Weights of a small GPT-style language model, trained from scratch on English Wikipedia: MLP 640 GELU, a smear gate.
Each number is 50 + 12 x the weight over its row's rms, rounded and kept within 0 to 99. Layers, rows and columns count from 0. The size before them is the row's rms in percent of the matrix's.

# layer 6 MLP down (transposed), 640x128, rms 0.176, rows 198-225, columns 0-127
088:53 53 50 62 65 66 48 64 41 49 44 44 64 47 40 43 58 45 49 30 56 57 53 48 50 58 42 30 51 45 62 50 53 61 38 54 39 53 36 48 35 15 55 27 62 49 55 56 39 62 39 56 55 47 33 57 46 48 79 36 27 34 57 57 59 43 37 54 53 47 35 28 58 47 46 61 39 60 66 39 34 58 56 65 57 47 59 70 33 45 60 61 43 50 35 41 57 46 63 47 43 66 53 53 61 46 56 43 63 58 36 63 38 58 33 47 32 18 15 34 20 68 52 34 48 52 58 45
103:57 44 56 60 53 64 71 55 65 49 46 52 31 46 55 48 51 48 72 30 59 50 52 37 53 40 50 32 55 46 52 21 58 41 34 53 56 54 53 41 55 65 40 46 61 60 64 25 62 78 43 55 46 43 39 60 59 60 41 50 47 49 49 50 56 72 37 37 38 61 40 38 41 58 27 39 63 54 51 86 56 36 60 69 52 68 40 41 53 57 54 62 78 60 51 65 61 44 56 62 57 47 40 30 62 57 63 25 77 43 58 41 70 58 66 54 40 48 53 30 61 65 53 57 45 65 48 59
097:55 70 65 47 23 51 56 48 67 60 36 41 19 36 44 53 37 26 45 39 36 47 67 83 35 50 46 54 61 32 63 65 40 57 46 62 52 66 80 40 29 50 55 43 48 56 54 59 74 52 49 55 21 56 45 56 52 44 61 62 56 33 62 60 51 38 57 53 48 47 35 42 35 67 41 53 50 43 53 58 31 36 18 63 48 48 52 55 46 59 49 54 44 61 41 56 62 53 37 50 44 59 63 55 49 54 41 47 53 66 62 52 66 71 47 69 52 55 38 55 65 63 44 34 53 58 42 63
120:74 47 19 43 47 49 60 59 65 50 54 32 40 16 44 63 41 57 30 40 43 33 41 38 71 54 63 45 51 44 72 69 51 46 57 40 36 33 54 62 54 38 54 32 47 40 60 45 64 48 29 46 57 17 63 41 50 57 29 45 46 54 40 37 78 26 59 46 59 46 64 52 50 42 38 31 41 41 50 56 61 45 54 57 41 57 52 42 42 39 53 53 60 52 58 55 57 62 70 66 50 39 22 51 37 60 58 53 42 52 45 65 36 40 47 64 50 38 60 44 44 64 50 46 56 72 51 38
102:48 53 66 44 50 58 37 46 50 51 55 35 58 30 45 36 34 49 51 49 84 41 56 52 47 57 46 46 48 13 34 66 47 48 51 42 78 65 45 42 50 34 49 46 46 65 69 40 55 43 60 43 45 52 46 36 68 61 60 41 48 57 62 51 61 46 58 29 44 64 60 57 44 57 51 42 60 65 50 62 52 40 44 57 41 67 52 61 62 59 42 59 57 34 54 81 52 50 30 47 47 57 61 51 90 59 51 35 40 59 22 81 48 43 60 63 60 53 43 36 52 56 61 45 62 58 28 55
097:41 42 50 44 47 54 54 52 40 35 59 32 44 47 65 69 34 63 28 50 70 55 37 52 27 53 35 23 51 61 72 30 38 40 60 52 57 55 53 55 46 49 50 59 53 78 47 45 58 48 51 41 54 25 74 55 44 29 49 52 34 50 52 55 59 64 37 49 30 57 50 45 53 44 60 54 34 57 42 42 54 38 58 56 55 47 51 60 34 44 36 65 58 61 24 76 72 36 42 34 72 53 32 47 54 71 53 43 44 29 40 56 42 75 61 38 61 51 49 51 57 28 45 44 53 49 68 62
082:37 29 44 51 56 65 55 32 53 50 63 57 49 47 56 45 33 64 30 55 67 28 58 64 31 49 43 45 61 79 79 31 52 71 44 37 68 31 35 49 55 51 56 40 69 55 56 57 38 69 50 48 30 30 61 40 33 44 44 48 59 40 55 58 62 51 44 50 38 55 55 48 52 61 44 44 39 28 63 33 57 60 52 48 66 73 54 67 41 38 18 70 34 41 61 54 51 52 67 50 47 67 49 43 56 62 70 51 67 38 53 61 64 47 54 56 58 55 55 47 68 40 51 60 42 65 57 51
107:30 45 33 47 45 32 53 47 42 68 71 57 53 42 28 39 45 55 35 42 79 31 56 53 42 41 27 40 55 51 47 63 53 70 35 35 43 48 37 52 53 55 24 48 30 52 33 38 52 47 76 50 76 30 48 58 41 60 48 62 55 60 31 65 48 53 76 40 53 49 53 52 38 61 47 47 22 55 49 64 44 52 48 40 52 53 60 58 36 62 40 47 56 46 44 52 65 52 57 34 53 29 40 52 54 43 42 31 58 50 50 49 48 50 45 40 65 58 53 63 51 26 58 28 63 27 66 69
095:38 37 60 42 50 50 47 62 57 57 45 38 70 68 38 48 60 46 44 64 43 63 60 62 39 40 59 45 52 39 45 71 58 37 39 70 23 40 60 73 63 54 56 57 39 40 58 46 36 58 56 50 57 54 42 28 41 28 64 35 68 76 66 51 37 57 57 42 44 45 34 63 54 45 36 48 68 64 24 38 67 52 35 46 39 51 54 18 48 65 49 43 58 64 50 55 72 44 34 39 39 47 64 46 53 38 37 80 51 62 39 55 52 52 59 43 56 52 43 65 42 55 54 72 28 59 53 52
104:53 33 64 56 35 33 52 51 43 60 27 54 43 58 55 52 63 63 36 40 29 57 41 62 61 53 54 46 35 66 58 58 67 47 58 63 70 46 60 57 78 42 30 74 68 50 29 70 48 50 78 31 53 51 34 40 30 43 47 66 42 55 33 39 35 50 51 63 62 61 47 52 33 26 45 51 45 51 51 55 61 55 51 38 51 43 62 41 55 54 62 39 68 54 70 46 51 65 51 38 48 43 58 59 30 49 48 66 46 55 44 24 54 42 55 50 62 38 50 61 58 72 30 78 52 53 52 62
117:66 49 49 71 64 36 70 66 48 45 47 63 59 44 54 71 43 43 48 56 70 29 61 34 52 44 24 45 54 64 38 48 58 60 36 60 57 62 55 48 18 55 38 47 46 37 47 53 49 49 48 55 42 44 40 50 51 44 21 46 55 47 65 41 71 54 19 39 49 34 75 50 26 59 38 67 55 34 61 43 73 38 53 37 53 50 56 38 44 47 56 83 54 32 49 57 68 46 50 54 57 42 72 47 37 69 67 53 60 56 63 41 47 55 59 35 50 38 47 56 49 47 35 42 37 39 45 56
117:51 56 48 56 82 58 54 78 58 43 36 44 42 55 35 63 56 53 31 39 46 58 46 54 65 57 42 54 57 71 55 59 39 66 58 61 41 52 61 53 54 24 61 18 45 53 62 56 47 60 76 54 58 42 52 69 27 40 54 54 54 58 45 59 57 46 53 49 42 47 53 55 73 48 42 61 47 44 41 48 56 41 53 61 74 39 44 58 57 24 53 50 81 46 80 58 44 59 60 62 44 49 58 54 53 32 33 38 61 54 32 53 57 49 57 44 39 52 45 56 59 13 63 46 41 55 57 26
093:36 56 65 49 34 45 44 51 44 56 46 51 56 40 54 57 43 37 62 51 23 29 32 49 58 54 60 41 51 53 55 45 52 53 47 37 63 51 31 57 43 27 47 31 33 60 50 54 60 64 56 68 65 57 35 45 51 63 57 34 56 58 58 49 31 43 75 55 50 40 25 35 48 56 57 55 62 54 58 56 38 10 52 65 33 35 63 49 62 56 60 51 46 78 82 55 46 70 46 45 35 29 59 47 56 66 51 48 64 34 50 52 50 31 74 60 53 52 47 56 62 63 42 37 57 60 52 64
097:37 42 59 24 53 46 44 51 43 55 69 29 39 61 60 45 37 60 49 55 31 55 46 43 46 48 40 79 58 40 47 42 41 85 50 68 44 44 40 73 69 65 59 61 67 41 46 36 44 59 67 50 71 43 41 37 47 66 49 48 56 55 44 31 37 34 38 36 37 64 46 49 82 37 66 59 42 62 39 52 56 47 47 41 51 57 50 66 51 43 57 35 50 35 53 33 58 45 33 78 46 50 42 41 53 52 73 74 52 32 57 48 62 57 43 44 54 35 43 66 60 41 54 33 56 58 52 40
095:54 70 58 34 23 47 41 35 62 62 73 26 35 76 38 43 57 40 73 40 52 47 55 41 62 64 60 48 51 48 39 68 63 57 57 45 60 48 43 32 39 75 28 60 55 60 32 61 49 54 38 28 50 53 53 49 49 40 54 48 46 55 47 31 58 37 29 48 62 43 61 42 55 43 50 42 48 64 47 62 40 61 44 45 43 56 57 53 51 59 29 63 47 71 33 57 53 43 26 57 30 55 64 25 48 27 32 50 74 38 72 52 65 45 55 43 44 45 44 49 43 46 64 51 45 38 42 61
097:46 33 60 50 57 47 39 67 68 68 56 45 27 63 18 49 35 48 71 53 32 55 43 49 50 50 67 45 52 31 55 57 44 57 62 38 46 41 57 60 62 73 40 83 61 59 33 63 59 52 47 59 55 58 61 29 36 54 29 41 61 46 43 46 67 39 45 42 47 67 56 46 56 71 25 21 62 43 40 50 58 38 49 50 56 67 44 59 59 34 47 47 47 44 52 29 43 55 50 41 45 26 57 40 59 31 72 64 48 54 46 48 43 37 46 61 42 60 37 39 51 29 64 44 33 52 47 43
120:48 40 34 53 46 43 48 45 69 64 58 45 31 34 47 67 26 54 37 53 27 33 26 51 60 33 50 56 55 45 53 55 53 50 58 41 46 65 50 61 61 25 66 47 59 50 40 26 51 41 54 26 45 71 46 65 35 31 30 60 50 47 50 46 65 51 71 64 54 22 53 54 55 59 46 38 53 56 48 64 77 31 41 40 57 51 37 53 50 55 52 51 49 27 40 46 50 36 50 70 48 70 27 59 49 35 60 61 40 63 55 55 36 40 70 50 36 31 56 55 42 30 40 58 40 56 62 52
097:37 34 60 49 61 55 56 60 52 48 51 61 61 56 36 57 55 47 72 59 37 54 60 55 28 64 64 57 48 27 54 57 32 50 41 52 52 44 43 52 51 48 66 58 55 33 62 63 49 37 62 52 51 60 58 75 56 60 55 52 46 46 51 78 73 42 53 63 54 33 41 63 49 55 63 56 43 65 48 33 25 38 59 52 24 57 62 57 68 66 56 22 36 37 44 21 44 08 55 46 69 71 53 60 34 49 51 62 53 49 52 48 46 54 35 51 62 45 62 45 35 54 47 52 30 46 65 48
129:78 52 52 65 32 32 48 51 55 61 45 44 44 43 37 52 53 51 70 52 59 41 44 52 35 45 40 47 39 44 44 65 55 55 54 31 45 37 47 40 50 51 76 65 30 67 58 48 53 28 47 57 47 56 65 65 69 66 53 50 34 68 35 57 65 67 70 28 30 51 43 56 63 36 59 78 42 37 34 55 45 64 58 47 34 31 47 51 51 41 56 55 47 54 43 46 39 38 54 56 53 66 37 80 36 28 44 37 50 46 60 53 34 40 42 40 31 48 64 63 72 41 44 73 46 54 60 43
111:51 29 70 71 74 62 35 61 46 54 56 44 56 48 69 62 53 63 40 51 49 44 62 41 50 44 40 59 36 39 61 35 46 19 47 71 37 29 31 89 52 52 28 51 62 67 46 46 34 51 58 57 42 47 44 65 29 48 26 29 33 59 46 45 47 52 36 37 39 49 37 51 48 28 61 46 60 39 51 39 35 36 68 64 42 53 52 52 56 43 55 41 53 39 55 34 47 45 48 44 54 35 45 59 53 49 63 60 41 40 72 52 46 44 38 40 69 35 44 46 62 50 48 60 71 48 41 64
120:49 58 68 35 70 40 58 51 62 42 54 44 38 67 34 43 51 42 48 65 46 24 43 36 63 28 53 44 50 57 66 34 54 56 44 41 67 35 56 55 54 34 61 41 55 41 57 40 43 55 67 36 45 43 60 40 47 28 67 34 75 50 70 55 14 48 53 74 66 41 61 60 47 36 61 39 45 26 43 57 38 64 45 59 37 42 61 68 65 61 43 42 62 34 42 61 58 66 45 36 43 40 51 46 40 42 35 53 55 47 36 38 76 51 48 42 60 70 47 60 44 38 55 31 59 62 52 42
105:46 42 42 72 68 22 42 49 52 59 65 45 41 56 31 48 54 49 36 54 51 72 50 43 22 43 41 54 43 52 61 59 48 60 71 64 44 41 62 38 60 49 56 38 49 51 55 68 28 47 68 52 49 51 26 68 25 25 58 68 56 35 56 50 58 56 49 62 56 58 27 63 60 58 46 51 70 38 61 50 47 60 57 73 74 45 49 54 53 74 60 71 67 58 53 30 23 51 39 65 52 48 46 54 46 52 67 47 42 72 36 41 59 35 49 34 57 45 57 46 43 45 68 60 46 50 45 54
084:55 50 48 27 52 48 57 45 13 52 45 41 61 45 56 37 54 52 44 63 45 51 40 45 57 39 47 40 45 58 59 57 51 30 57 45 54 38 39 67 61 57 51 62 62 40 47 68 56 51 66 47 40 58 48 31 41 47 34 50 49 36 27 48 59 31 73 38 50 59 38 70 41 55 48 48 83 55 46 47 73 43 64 50 32 87 32 46 32 67 43 37 59 46 52 33 37 36 47 46 40 47 52 30 43 56 49 42 22 41 35 50 56 28 53 29 61 41 51 55 66 51 49 60 55 46 48 71
100:51 30 67 55 55 73 50 61 53 51 57 36 42 58 33 40 52 44 36 76 56 30 68 82 22 46 33 52 36 38 74 47 49 68 44 50 40 60 65 50 50 30 48 46 45 64 51 56 56 36 64 43 57 54 55 56 36 30 38 55 43 57 34 51 51 57 45 53 46 39 48 38 44 81 51 54 36 52 53 37 43 39 52 50 42 60 76 54 45 45 64 57 40 42 44 44 38 41 51 45 70 69 47 37 36 62 72 56 53 61 60 53 69 18 56 51 50 44 37 66 41 59 41 55 54 47 63 68
111:67 59 51 54 58 63 33 53 59 45 52 34 64 62 53 62 54 54 31 72 78 52 62 48 48 51 38 53 49 57 47 59 50 32 84 75 43 48 42 46 55 45 54 31 67 25 34 50 67 44 47 59 44 69 62 46 24 44 44 72 55 64 55 33 43 56 58 56 26 40 54 53 57 56 50 42 71 39 73 53 35 60 24 40 45 36 38 41 43 49 33 66 42 33 54 31 40 64 51 34 47 56 43 56 34 58 58 56 52 46 38 43 44 48 59 37 72 43 52 58 57 41 56 68 47 61 59 38
114:48 45 48 42 48 52 42 39 40 72 57 50 45 27 47 48 49 69 54 37 72 42 58 52 38 51 48 60 36 31 34 70 51 65 43 75 70 62 52 24 44 54 48 57 69 59 13 47 49 34 35 55 60 54 55 43 44 61 75 67 55 58 55 48 64 43 39 35 64 61 64 68 52 68 57 45 40 56 36 62 56 39 59 33 39 37 36 60 54 59 47 49 51 56 33 52 64 50 33 54 69 50 42 36 46 66 50 41 37 59 46 40 47 55 38 57 51 54 64 39 37 30 50 79 29 45 52 32
098:65 39 38 34 34 51 77 48 53 49 36 34 42 53 22 34 52 61 45 43 54 54 61 57 86 51 61 53 31 60 35 63 63 45 63 62 49 42 32 53 72 59 55 58 57 40 65 60 45 45 55 32 53 53 69 52 55 28 48 44 47 53 47 45 47 30 35 57 53 34 51 54 39 50 58 52 40 62 50 67 52 59 37 48 67 58 60 40 47 45 50 64 62 58 26 71 56 32 35 28 57 47 63 56 43 52 62 44 73 46 27 58 72 59 60 65 44 49 39 47 38 52 79 45 55 60 39 51
094:49 44 66 67 62 52 49 32 54 47 16 62 72 56 45 81 23 47 52 47 69 46 63 34 43 57 56 39 55 61 47 31 68 71 56 59 50 48 56 50 33 40 32 32 58 82 61 80 35 51 43 38 74 53 35 57 52 46 48 54 52 36 46 46 49 48 57 40 51 42 44 38 62 51 29 59 44 70 46 31 48 47 53 52 33 40 52 37 56 58 32 47 54 37 60 49 45 58 47 52 43 64 54 52 43 65 57 58 71 43 61 48 20 42 63 52 72 50 50 40 51 44 50 63 50 49 65 54
# layer 6 MLP up, 640x128, rms 0.179, rows 199-225, columns 0-127
105:48 78 19 61 55 47 58 53 47 53 51 63 50 51 62 58 61 51 66 50 58 54 25 54 44 60 53 34 43 62 49 43 27 40 34 56 61 50 51 78 51 45 51 40 45 38 23 10 51 60 63 63 41 57 58 40 35 57 60 69 53 51 59 78 69 48 72 52 37 46 40 50 58 29 36 50 53 42 52 49 57 44 75 37 33 63 37 57 55 63 48 63 41 54 45 57 41 58 39 56 47 37 45 47 46 34 46 60 36 38 63 40 44 64 47 60 61 49 58 66 56 54 38 35 34 36 37 62
096:63 80 42 44 59 37 47 48 42 49 25 56 42 68 46 46 43 49 48 50 48 60 50 60 50 51 42 31 47 59 54 59 40 24 30 52 56 47 42 46 22 34 69 34 32 38 39 61 43 45 55 43 61 60 41 37 42 48 45 44 34 62 70 76 60 67 60 43 31 55 48 44 30 52 60 33 48 60 39 54 51 41 69 15 40 49 37 67 69 72 57 39 52 54 36 71 48 46 52 57 45 44 38 47 60 28 58 51 36 55 56 57 54 71 48 50 50 57 77 53 49 57 57 31 55 55 38 51
108:52 29 58 47 55 46 54 58 52 59 59 59 68 51 72 50 40 45 37 29 37 44 70 73 37 36 39 81 66 43 55 46 29 44 59 60 62 47 41 50 56 50 35 39 58 53 45 50 72 46 41 49 50 54 29 54 39 29 54 54 41 37 56 62 40 58 60 53 59 70 22 58 49 37 79 46 75 47 58 36 46 51 44 53 68 20 51 44 54 46 33 66 35 58 50 42 55 50 66 46 36 37 58 44 44 51 37 44 65 26 22 43 48 42 54 57 55 50 56 41 49 46 52 37 33 68 37 43
098:34 38 63 59 58 29 60 61 56 51 72 59 34 37 63 67 45 66 56 46 46 40 41 59 50 44 47 49 59 67 35 73 38 44 66 59 46 48 57 61 45 53 22 66 37 37 34 62 72 52 56 49 53 52 50 49 16 52 47 59 46 36 38 72 43 47 23 57 40 70 36 44 39 45 67 35 39 68 52 31 28 40 58 56 49 64 55 65 56 42 43 72 46 47 63 52 54 34 27 56 54 47 63 67 51 41 56 62 38 45 41 42 42 47 41 32 68 40 62 53 36 49 50 33 60 52 41 47
104:27 56 41 56 61 36 38 46 48 47 57 51 51 59 61 62 68 49 52 70 46 45 32 38 63 45 39 42 55 49 48 58 29 48 30 39 34 49 71 35 36 48 41 39 55 44 63 46 56 30 33 43 32 69 27 38 40 53 50 55 58 29 53 45 43 52 69 43 52 45 44 38 55 29 56 40 63 59 50 51 71 59 49 23 45 65 12 67 36 38 37 42 38 39 46 61 51 56 39 45 63 32 48 50 56 50 70 57 58 58 37 72 57 47 40 45 58 67 68 38 71 52 59 42 47 72 45 46
091:36 62 40 39 58 41 54 56 46 54 44 62 27 42 53 77 42 25 76 41 53 50 57 53 61 59 59 16 61 33 62 42 52 43 46 50 39 54 45 48 38 55 73 56 49 47 33 37 47 52 43 52 45 55 42 66 24 61 40 64 27 67 52 50 55 61 30 51 50 48 57 60 60 41 40 56 55 67 44 50 81 62 54 44 60 43 52 38 50 54 55 27 38 42 62 82 53 46 40 57 55 47 45 58 68 44 61 41 52 42 61 39 22 49 38 40 30 44 49 59 30 37 36 42 66 39 43 49
106:52 53 47 65 57 42 60 49 54 52 59 53 57 56 53 50 53 37 56 47 44 48 41 36 59 60 55 48 52 40 25 79 27 43 51 66 58 52 52 50 57 64 42 48 48 39 32 57 50 29 40 65 34 55 62 45 66 62 47 21 38 53 65 37 32 86 51 49 60 69 70 39 52 35 41 57 62 43 52 41 49 38 50 54 54 42 51 64 48 35 44 56 34 73 44 61 55 47 51 41 33 65 68 65 34 57 28 40 67 59 49 31 32 41 56 43 33 81 57 45 69 68 31 47 53 52 60 50
097:29 58 61 74 50 51 34 37 41 41 63 61 34 48 54 54 43 52 44 71 62 47 49 31 40 46 38 53 75 53 44 47 69 32 61 55 55 46 58 58 56 41 38 63 43 48 62 55 46 35 40 50 42 40 49 57 55 77 48 43 44 40 76 69 37 42 42 34 06 66 26 46 63 53 53 58 64 48 60 54 36 44 44 37 42 64 59 64 53 37 29 57 53 69 56 38 21 66 47 40 51 56 34 63 55 54 47 45 43 42 46 42 22 56 69 47 50 56 53 40 39 45 50 51 69 56 42 44
103:34 65 48 49 45 39 53 49 49 70 55 59 47 58 53 44 46 34 69 37 66 56 73 46 44 38 40 67 65 20 13 58 37 59 47 33 58 59 47 39 30 55 47 50 36 52 54 47 45 48 28 55 40 52 61 48 65 63 51 33 54 62 53 57 57 36 52 44 42 63 69 54 42 61 50 43 63 45 61 44 55 70 48 54 40 38 50 53 47 49 49 74 48 53 58 47 47 44 74 56 58 49 57 50 48 66 52 28 39 48 42 61 31 63 63 59 66 38 43 10 47 35 56 34 34 81 46 48
098:46 69 58 48 61 43 48 55 53 46 62 61 48 50 63 50 61 28 66 48 32 72 52 51 63 50 47 69 62 46 39 64 42 53 59 55 46 33 23 49 64 38 75 53 31 39 75 30 52 50 47 58 60 72 51 43 44 55 52 46 59 61 72 54 46 58 71 58 59 50 47 48 61 67 54 34 45 51 63 54 52 47 50 60 26 33 35 65 54 10 39 40 34 58 51 41 51 56 54 51 50 45 32 55 57 45 37 61 35 50 15 50 45 49 33 36 61 66 63 42 53 30 63 59 54 54 39 57
110:21 51 54 57 49 38 49 62 55 67 47 59 50 40 57 42 46 32 59 40 62 58 84 52 48 82 45 65 42 50 52 54 59 40 35 49 63 56 61 41 43 46 51 63 53 36 39 39 54 50 56 51 56 63 35 29 55 43 28 35 69 48 65 53 47 68 48 36 42 67 75 46 36 57 61 29 42 64 54 55 57 56 55 58 48 54 46 50 62 45 34 43 57 51 32 67 48 41 68 32 66 31 44 57 75 58 35 30 37 54 38 51 24 43 50 26 59 40 30 39 54 58 54 32 52 34 55 44
090:53 75 21 46 66 50 64 41 37 43 46 48 66 72 56 53 55 45 57 68 33 26 48 58 58 68 44 52 36 55 55 33 38 32 24 35 42 57 46 49 39 62 47 50 41 56 28 35 73 42 37 66 36 71 36 53 53 47 57 34 41 60 54 50 57 49 52 54 46 55 33 51 28 58 57 44 35 52 31 50 55 38 61 62 50 61 45 35 39 45 61 33 43 48 44 47 36 62 47 38 47 49 47 53 51 36 58 49 39 53 35 34 60 50 77 63 45 62 61 54 61 41 17 52 58 59 23 53
099:49 50 47 39 59 34 50 55 47 57 52 50 42 50 61 50 64 58 54 43 47 48 66 69 45 54 39 55 52 68 39 69 32 64 51 61 55 42 36 58 49 54 47 48 64 42 11 39 42 69 48 38 50 48 38 57 38 69 47 20 49 54 62 67 57 41 59 41 36 33 62 31 40 61 48 56 49 61 39 29 51 46 75 37 64 52 37 51 44 63 17 48 52 39 45 49 49 49 47 38 54 45 06 31 51 60 57 63 33 37 41 44 54 49 39 56 56 52 52 50 35 24 37 62 44 68 63 54
097:44 43 45 48 49 59 63 51 41 55 10 56 48 62 61 41 38 43 49 49 42 56 44 32 48 68 37 36 68 61 72 51 63 45 62 38 58 52 52 48 65 49 60 55 41 49 66 11 61 38 51 45 32 33 68 55 52 43 79 55 46 52 61 79 58 45 41 71 41 53 48 49 46 54 49 53 64 48 56 63 37 47 62 49 38 59 42 44 25 61 43 53 37 49 67 38 31 47 62 48 63 38 55 64 48 62 57 34 46 51 34 21 40 75 43 38 42 47 31 48 56 50 69 57 44 39 51 44
100:35 41 32 55 57 47 56 53 38 72 33 55 45 54 59 74 72 35 67 62 56 39 48 45 59 51 26 36 45 42 59 48 25 26 58 62 49 48 61 72 35 55 59 60 65 39 51 51 60 54 51 37 50 31 19 56 53 47 57 50 44 61 54 62 46 57 69 60 70 38 35 50 56 64 58 54 48 54 53 43 57 55 59 52 49 57 42 60 35 30 60 54 39 35 39 47 46 77 30 61 64 50 28 45 33 30 47 48 56 57 54 55 51 34 53 56 39 28 68 32 68 55 30 57 54 52 44 31
116:54 52 50 78 63 45 62 53 43 52 47 58 61 51 55 56 62 44 39 43 65 74 41 77 42 39 24 59 58 42 51 53 53 40 52 54 57 69 32 51 42 56 34 44 56 38 46 53 57 33 68 66 53 44 57 49 19 55 38 47 47 55 51 51 53 63 59 63 46 44 46 60 65 70 50 42 52 46 68 45 34 60 30 63 44 33 45 60 68 40 53 70 50 46 57 51 53 42 68 62 50 52 54 68 55 49 46 55 49 62 16 54 40 43 57 54 70 59 82 22 55 51 47 61 31 67 39 26
102:40 51 31 41 56 48 42 58 41 43 61 65 52 38 54 57 74 41 56 48 62 58 56 37 55 56 44 54 42 33 40 48 25 65 40 58 44 22 56 59 44 55 51 55 32 66 56 58 59 65 61 68 37 40 46 56 44 61 76 25 41 63 50 52 52 44 60 59 44 30 49 25 71 40 54 38 51 41 62 32 51 68 57 45 45 52 42 47 53 59 47 50 49 84 43 62 40 51 51 40 56 50 51 56 67 62 38 20 41 56 36 28 41 52 55 22 71 52 58 37 55 52 42 83 49 62 49 49
112:51 55 50 47 59 38 42 64 51 42 41 60 47 46 59 41 48 51 38 60 51 67 53 38 41 59 23 37 59 51 35 56 77 37 48 37 48 59 45 21 43 50 66 57 39 57 52 39 54 38 46 77 39 60 58 63 46 64 53 43 54 78 44 69 72 66 61 50 45 51 48 47 61 31 73 41 67 62 39 47 39 68 35 58 40 19 35 56 58 51 56 62 22 67 55 61 39 52 55 42 54 58 30 56 46 59 56 39 53 47 63 45 40 65 55 61 39 41 65 30 49 38 51 62 47 51 31 28
109:45 72 52 59 56 20 59 77 43 55 56 64 45 35 55 67 45 48 42 41 73 46 58 43 62 75 45 58 81 49 55 43 70 40 37 55 60 49 62 72 71 51 52 61 59 35 48 40 63 39 69 32 44 32 50 46 43 48 24 69 61 55 44 50 41 58 52 50 38 55 46 37 60 44 38 43 59 44 41 46 73 34 45 46 35 51 51 54 57 42 69 48 43 58 55 45 54 30 54 79 60 36 65 63 56 61 62 53 59 27 55 61 54 71 50 56 52 39 62 45 58 38 29 48 58 44 37 39
114:40 47 61 65 58 39 55 66 40 61 34 51 39 63 60 36 43 66 50 37 50 60 50 57 54 51 51 55 56 28 59 51 39 41 32 44 54 33 75 54 45 33 43 44 61 42 52 39 65 45 45 57 54 56 62 47 24 60 75 24 60 38 54 45 37 86 51 66 60 76 84 43 41 48 63 46 55 42 56 35 52 58 51 60 57 46 51 59 52 38 36 70 40 43 48 56 64 33 49 44 43 45 48 53 32 51 42 47 65 37 37 56 61 43 40 39 48 51 36 34 82 62 42 46 53 49 45 23
097:48 52 30 50 65 32 61 54 47 62 32 58 49 56 48 58 31 46 41 31 63 73 36 39 50 39 33 46 57 54 36 50 61 26 45 58 49 43 49 66 43 37 70 38 48 45 58 44 38 54 21 32 34 38 45 58 51 55 61 53 55 51 33 81 45 45 67 53 55 70 53 51 53 42 53 65 69 48 39 48 46 36 70 56 39 43 46 45 53 49 64 53 55 61 75 42 48 46 48 37 43 54 25 44 46 65 52 20 73 55 40 39 60 29 58 62 37 47 68 38 60 38 38 69 34 60 51 41
093:34 54 40 69 47 36 62 53 58 63 54 52 47 54 53 69 51 34 51 21 58 55 60 69 45 56 53 37 56 41 53 44 41 53 46 35 64 52 69 41 41 41 42 55 61 47 60 52 45 52 69 47 51 50 52 70 51 48 79 61 46 72 65 52 52 50 28 29 62 56 71 39 49 55 62 50 32 50 49 55 45 69 42 53 54 43 79 42 43 36 52 61 43 67 41 66 52 55 68 45 40 48 61 73 48 63 52 44 62 57 48 26 56 69 40 68 54 60 61 20 23 66 32 36 46 67 59 43
104:19 61 42 54 49 21 43 58 36 60 63 59 41 68 46 68 48 33 71 48 80 49 45 14 45 53 60 40 46 52 61 46 44 44 61 44 39 30 81 57 34 56 55 28 44 35 67 56 68 49 36 30 27 31 35 53 45 28 65 51 51 47 48 44 57 63 78 54 41 58 47 50 54 47 49 48 51 52 49 25 55 60 48 53 48 40 46 49 46 52 36 49 50 64 56 55 69 51 45 56 54 55 39 48 50 51 50 31 60 51 61 50 51 70 36 39 49 68 62 48 38 44 62 64 56 50 35 44
109:56 37 52 74 52 39 59 49 50 56 48 52 67 59 60 70 44 52 42 51 63 59 73 28 56 58 44 44 42 55 39 55 38 35 43 63 65 71 37 63 50 29 36 52 54 49 33 51 75 48 48 45 60 48 41 34 22 55 58 57 41 58 56 43 59 33 63 56 44 56 34 53 51 62 71 39 51 62 49 56 22 43 39 62 31 54 54 53 75 45 37 55 23 40 38 44 58 43 46 45 48 59 60 66 53 50 37 44 56 45 41 42 49 64 60 47 38 37 53 57 79 68 44 57 23 39 48 20
102:53 49 52 61 60 31 57 40 26 64 49 49 36 23 67 81 64 55 40 48 46 30 45 46 42 52 46 53 28 36 54 53 22 39 56 61 76 41 53 48 47 62 42 68 56 48 54 28 70 49 52 64 48 57 41 36 40 69 49 61 46 44 52 51 69 48 54 60 45 66 48 55 33 49 38 11 40 46 53 39 66 48 77 39 46 56 34 60 73 56 55 47 50 43 34 64 34 44 46 37 32 41 55 64 49 41 55 65 46 44 38 47 66 38 51 43 33 45 48 61 66 51 49 47 39 51 47 60
101:49 54 27 48 60 55 46 56 41 44 21 54 38 60 64 48 59 39 58 57 45 58 68 48 51 43 52 35 31 50 34 62 54 59 59 68 57 38 71 59 58 38 46 75 42 35 42 18 64 34 57 58 49 52 54 53 38 60 37 49 45 63 75 53 65 69 71 49 43 25 58 43 53 42 40 38 62 38 45 49 40 45 57 31 51 53 41 58 69 62 40 48 47 72 61 62 32 41 40 41 47 57 20 28 40 48 47 54 52 38 52 49 43 69 64 33 38 47 53 73 65 56 53 33 45 45 59 63
101:35 55 40 55 57 41 49 57 59 49 50 52 63 56 55 72 47 19 43 55 57 52 49 60 48 55 54 34 68 50 49 32 31 41 48 37 37 50 58 57 34 41 46 36 69 40 33 34 57 51 55 41 58 15 62 53 60 50 43 39 54 67 64 32 57 72 51 59 34 64 76 57 53 43 44 38 51 51 47 35 59 53 35 60 49 35 52 47 45 53 50 54 39 35 50 61 52 49 32 33 67 45 60 57 60 29 70 56 33 44 60 49 38 78 54 47 45 50 46 24 57 43 51 58 11 69 45 53